From a checkpoint of a small transformer trained on Wikipedia.
Size: 15 layers, vocabulary 3277.
Each number is 500 + 25 x the weight over the matrix's rms, rounded and kept within 0 to 999. Layers, rows and columns count from 0. Numbers have three digits each.

# down: layer 2 MLP down (transposed), 512x128, rms 0.114, rows 129-212, columns 96-127
# up: layer 2 MLP up, 512x128, rms 0.166, rows 130-213, columns 96-127
down129:522510483504490481489501480467521488503487501512515523480497517535520508477491480530468543476515
up130:491545463513520442516518514428504504530510501491466478476477522472546495497513510497489530539484
down130:516518521506496547475479524512468534500490514501492511499474496478438535481508538513513501502499
up131:505511490495510515462510504504547498522492517502488507443514489535541508482474478453508522494489
down131:498510495499492484523487522498497493475490506477521496515497471483472489525549502519474480480494
up132:488520457505527537511489534501517496487501503499477476490504512488496512510473481518493479466503
down132:471505489518523555523487529498517467500501479496440430474523518509483474494454487494527490467480
up133:517524496501467508515471495507535509489503522516501514496520513474491488491475528506440502519507
down133:473490514522517498497529523485474494513486489490523475498515494541529538486495485473531493456490
up134:503467482523508480485476542536508532505511491511509411520523491486480485473511534496494492537515
down134:524545494495498525518508478472502493483484528495498562487478512527494528531499483503478507482476
up135:493522493519501538527539535509506494463492506473455482474508512485484490493473516542466495519511
down135:488480476497467455467478482515477531530524491519508529536496488492539519524532498441530516454495
up136:468506500536505500479500503445505492556488448496432482512499500520494518484522531459513499504497
down136:552459487481496511504474479507508472430538532509511517484506515516510489523500465534481480466520
up137:483539488472528522508406510521457498520487509489485525473492477500515512462498431482527493474529
down137:523509494503497492492566513465549489479509511495528506528478515492500484513500555467503485518505
up138:461576490470522505522485496487475510475503514480461504484550485469503503517449496476479490496436
down138:542447516524492513486510530501516476486462492521539489494473533532509496498533513520507518481544
up139:483486490447508517539509548470502535511512506498477505446494464523492474507484502485511527512496
down139:512535485544514497428480484500495480514501499476519510521485494501564546542537504521506506518491
up140:483457465544490505501514467521484478533462499472496467495539493545547507493481530463527512505481
down140:523529481431491486521506520504524500467534524492478545516459485474462517479493484538466532492499
up141:503503525466512494491488520512519461526560502480505493461479514488524546492426507536501520461523
down141:489506527497502503524494500486509514493477521543519472501538539541489479513487536513505547536469
up142:475470489555510534480522514495559479499434516492450512502501461576547493516476520472490507479494
down142:539512521469516486519488494492471515495514461524530482453501510448465516493526491524523503522518
up143:498522477536489494521471500457474452504502478511500465471496551516521508536492510477516500522490
down143:494509486532508531540510535458498482469479494498528464472476548505509531534505507517492461492547
up144:503517470486508526475534524495558480489503489480514521441480506508485508487450519546493495497503
down144:519495514499518461485462487506456552509495511489490504573553470484558452511556483452509496507494
up145:473530514462459498512431493509529482520467517486456471542450482499472495545501551507504521512512
down145:474539530410463515489444513474518473533446504458521496510460454505471493522486514533492547507493
up146:539513521472471481458509469492531480496507494503480500507457521481454496479475558503477481519467
down146:481486448503544488515455543503462542525522493488495563495547497451562540482512450518493535490528
up147:500515462534498480517510478499515482497486500518465482464497531499528551502511485477517535509481
down147:465492538536477515500515498511493516467484485515525539475499485532517490522490520553509474481548
up148:484525525517454536479497537474517478480534509534495482484531535518518520479493485495523512488496
down148:512506477491505486533479505485528533525470496517552493492484486477505505514506508488526504489503
up149:476553490478473520517508514455493546490529460482497471490479509503508507506434535511507469535498
down149:522441522501505511462495502522507455556517501493503493544522521462524498501508441506510484462462
up150:495494477452507497483543469534507466489507496499490471491475540501527511515535508440460509491494
down150:471490545580521544515480499487516538483509519511509560523510454511476529499505501552508506504474
up151:539483523474503494547511483520507455486509484516472495500520504519493504487522522492479507510501
down151:483490447503499497470493483477513511527481504483536507500467536504452511507475490517488489510493
up152:501487503474485509495476518524494486497471479492462497489506478537521427505425498468498520501516
down152:493493495514493549493521502454488487504530492496489504496511507463504531526524521491476471503476
up153:502502480501495539495510543517485506479518506529482483474499503472469477497517511486513518520481
down153:488504540501500444491481487497487497539489506459526530517499491481544492524486496524493508482524
up154:499479500525502534474507513458527491484506499446479510509545513514538463499505510471512489472481
down154:507470497509520509540514522501525538518511484532499513483480490461535510506503516529484464511534
up155:466512457527480522524488523506500479502493470493511533515503505469501488519475552567467480519485
down155:516495504490529466474475500497484507467524511515477485508498488475514512518506472459501513495512
up156:472535503493497519494499542496489491474521495485486507485484514535486518474494485494491484486486
down156:503531470540494505429513454466483486534476532489554487556442486478500494500489491506468493489490
up157:538498489496501505507501504469509530515466515521525455524510518492522460460493522492487532501521
down157:456479512502475508491491503497494468487557475482474556489492497490485547529513494499510464492477
up158:448535505503488543496513519535502508474506490489512512501499535512524504503471492570509495496473
down158:469516521480499492507490534491552527510498507479523527533513508489481446496481504540434497504474
up159:475503491487495552506510530498532497484485520509481491502527491501501505491482495503492478463506
down159:472500501522489569526506519498541491497493486515469464502528522533497469499498502481511478453504
up160:481501481530485489519515541479497484483556483540489511467486537512547508532487514498501518489443
down160:487498519486521494481486487536462498521501483456484519488491521512448496491540467550532465536537
up161:532472511456490498533561484470503486489505492526469524504537546492521517476541517445458505523457
down161:481521490518534550509456516547503472527500480473511481525463446506541494543488491545500487519548
up162:544551537454500490515516492510491466486491472472517501520525478503447472538554491511481508515477
down162:481492467516500499459494506484484540476476526515488544475484487472545494478479501492513498494514
up163:483514537495514516494535525491494548528516498482476533487474493492528504536515496492488497539486
down163:496520531486485484512512491494461487522489471508474483510553549499515513470496517484498465479507
up164:511560506486530532525533513445507477490490502522429489492505494469490481526467484511456503536497
down164:434520526497493510533518472493523491497451472528529507488526537514512471507496487499493526460484
up165:486504523512527536514499503539507469467477531534451492505489510489484445531492470487506491474493
down165:500489493479489478458510519516482512471486501462499478488493501493557514497474519477501461491482
up166:485510503522506520511528429454504506497478533502533507509461535550481525503509472520498514492500
down166:491528481461497498503495547567515508489529502496470503509509444459534470490485524490510495507490
up167:493479542527502529494460549484528534510474522501472460517511497473528474502501527460510494523480
down167:504524469502460493471510503562468457498519484477509545519502498533435527482527502515501511471520
up168:480500498544472541499483512512501495482474505521523484506494556541492520514501536515493463530498
down168:468504520549483574479474510514494483493492471527512471519503549570494496514487527497518471495481
up169:507519484487493531474489487523496479488517507520460512473488500513481478484467478486490520448508
down169:478507511493506486527500501476509515507489494475539492519509510499498532503526530521476507549519
up170:501496469527508544551491478535531480482489567531474500497508489559480529505552504504495515487525
down170:515534510493504491503482472551507513534560497510530545517482447500482539504511527449473497490489
up171:467467495500430499467532485467475480481512487481542525498514493469497508542480496493463470492536
down171:496501502486532504519486490517516486473507503507503476513507468478492493494524500504533495505479
up172:510467450485505523519485518509517496463480546450516524503487504486485466520451540528526471528490
down172:514484485493461475509477512497540473478517536489451479520505516520514498506440535530516493509491
up173:513492493479496518481510481503508484476500456515510514471503535546562477502486492471521486487553
down173:488494501495507447516509497500476534509532534487491510554471478463440527471540504499491515515450
up174:513460509522508528468519425533542461492509502508510504481505493478512512477528525487510514487498
down174:483512484529498463533513525464510543476509452497514512523537508474507515511487502438493528480477
up175:488485528507478515487490510474480493480534474527484494515517526525541495474466533495512498495463
down175:496507474505512494519541490494506518507498486495502529491498507483444503502533491488492501506543
up176:452465564496480530524453509471497503504523528468496493524536498535487471470536497484515504499516
down176:525510471496521464476518498535497502544470490494479504469458490485527542535488506528476516507474
up177:469477526498502500499503474450446506476526532492494488493514546441500491530531459478503498528479
down177:534545486497517502482485521548562509516493487507507516512486469549492529476485530530468501486512
up178:500526503494475509500512522507474462498534458504483443518519527499516485507503497523527498507498
down178:495490486494501514488478469494464534505461548511512548508506480506503491510470489465470499477478
up179:512519525508516494514527473491482495473514531494517495526489517500475472445510525508498488516497
down179:485493493483469529497486561500482511512474488492470528454528473483524531507472490512486517542497
up180:557532493495505522514480542432533454461505502558434478492513498497481496465515496511515529483525
down180:528537450501508519501533501448518463494485485470502530479475533523516523484487493562536505515458
up181:514503453517541491510527498511480509522512492491458461525495508488498512502482501488526493554478
down181:483503533517457487492474464489516496498499501515523542483488510494488512509506523518468524471512
up182:462478494535536532493485510524518430445465533509465503499486508519491466526462468470518479516509
down182:500488493522513492498549527493530428472518492524434532509508491514464495504474475452500509495485
up183:462516510513518524511508518495530498476474520522501505500491503475478508494483491485505464495487
down183:461495505538515549546514511504534489513465487533469476488517532510484497509496494474518481485493
up184:534488504487510510545494538516524503459507541485455484505481473485488517461512499516527521469495
down184:481493491483490491437496500474479518510513473522536500489522499511543499534523480500481493533508
up185:494499501511485516503504482477473461536499487475535479483512457498494481504534510510465502531462
down185:500497475481515509457510516524542515478468510520495526516482529512518509515500486515523490462527
up186:449482475510492511505513494487528544530529486465501500472473491524520502458485526469460514512516
down186:538496479482491522498463534504494489488490514510472511526498540491477508498494478545551516501457
up187:459489499518458526471543474544531499481496533542549474489520466501474508472525522492491479509542
down187:523517481515502486478477483496535534466502522543520542530504500499486523482514532507460473515502
up188:516501474445531482510492487501454506451508537537455468482506523465485489543526488455505473505515
down188:479492494537477526490489508500529473546471458484504485510492467524537527471482514483506512532509
up189:512520494491483486508488477502522520521483452455488519493493515519487555500480522477511551487502
down189:515499502502507524485486517476461488479509504471517482506536502474546487506511509516484477525471
up190:477488508514469516522504488479518509484495465497546528483491493532539494492469536490458508527482
down190:523469485499497505512513539568463493504491529543484505507479514518483515511476488514504496501536
up191:516521458511481438508523487491524491519502488484438467501497443509493530500458519510548525509515
down191:508480519507493563510460516471510491473535480473524559485500535497512495481518472504472472532486
up192:509546485492467496554482498490503525480509487497497500514544523496499523486518538461506456468513
down192:488486499478492539541522496510495508504505500490463477512543505502500471548484523497507481478516
up193:520478472510499467499514482485522532520509487539559522516489486456502534525506517487498477524511
down193:536545506492509521499488497484464466490495494451454434486515496536495450448522486463494533456492
up194:543507514548495510523469490507524484535503463527519488476487488460518529508470496479533532489515
down194:482525483462503512482492486497503507501523517454464507511505505517517489503504522543517515504490
up195:505490469563492483479534500510493521515479509494496555473470499461514480498454460507516469478482
down195:511480513464464523499500492491471452524456531480521490539530465545525509509532529537491490508492
up196:470490513498527527524516494489499463493499514460440491472487515503528494499459495484475494476498
down196:516497502487492526480459496481524502471493490524557492481502472475533515488490475495532514493494
up197:453507473520478525537461484499495482465497551505494521514508534499573511514519478471543456508478
down197:532487501488508526488490512508495513533536476510487479526484473487438461508459511489467532506557
up198:507490477549483477492462497507523519477532496509505473498471514478502524516507503494489505499511
down198:505472501481512485514513505517510478504478540472513517498508501495493484488504515511482496495501
up199:495451500514459503495474508532538509523480531535507476486469480514486550514509518500483470531480
down199:505528506515514515523504477488482489487495478464490525527532525496533475425496497527484542462524
up200:565493517487456530471465499490521462502520503507525521518459495523495482491481504490506488490482
down200:460492521498512487519522547482481539482477508502473478470522525487498507516491491500466533502510
up201:509480520450497493481466527525526495488527509486501518468480463521512531505442529477492525480485
down201:501501498512482529477538493514488513493521480490477450525555513510469462494529504531493501491513
up202:487493503518494511477526512484518472491557546479541516494475497519486483497485498453469489550441
down202:463521473506512480509500481516515510498469453495453475517519501478487481458544530521508515460557
up203:470481455486487504517477473578515488510541501504515479529495517506538552505494480493505501486445
down203:515532546474511516484488454453506535539507518482501493487534490519508493526458488425478472479423
up204:496504500476534519476479523504504516501523501486505494499474499510487509482492472520509476503502
down204:492483522495505533504451478529498510509555477499481500489445503540462470488497485488534482489507
up205:501490486538505496467535460497523470522522527483485484468495528509485498470469525526459525484518
down205:487500476509500496510522508517512482527500505485519514476493494466460492490516520509492477483504
up206:493524529487485513462515540463514473494498485472472470490541513467519501497509498499504491558461
down206:524479536528516520533476486522486523480487502457506506493504489497508507470528475560517448504502
up207:502496519467474537486494505460524472504534542549486520496499485519501495506502478509498463484493
down207:522539467505514443521473512547491542505487467467512479514532519497482495502488532493484534515513
up208:496489518510486537496464507485496507518504496530473469552492503531523462499527505512470516475528
down208:483519496522507508498502492542491480483484497467477518436504523518524510495498495529514484485492
up209:545491492512523501495527515476487475513460493475462506489490551497518474517489495475477506542474
down209:465532492501462497517485488516523534492531501503525521521465457519492538461503496557465520492519
up210:488495470497523495504466509482493480513501506491514466467531490537478497465472493505531561498568
down210:532527519512468489510510503510547532473513511511509542473473537480511543515552501500492440473443
up211:554524502525523484502475516462522491485432509452510543508501515532523497512488462412502450484517
down211:485448480459466522492515461436493472536493579502533532471472512508442489505472487449490500516520
up212:501490492551473485540524503522482531465493480519484506486519478498498530470494470472547465476473
down212:486508514471492502470461525475548494532515507480517504490463496484517480536493532534482540521538
up213:519501504499502541511507487527458505510486506534480494476448474484473509550499522482515524510493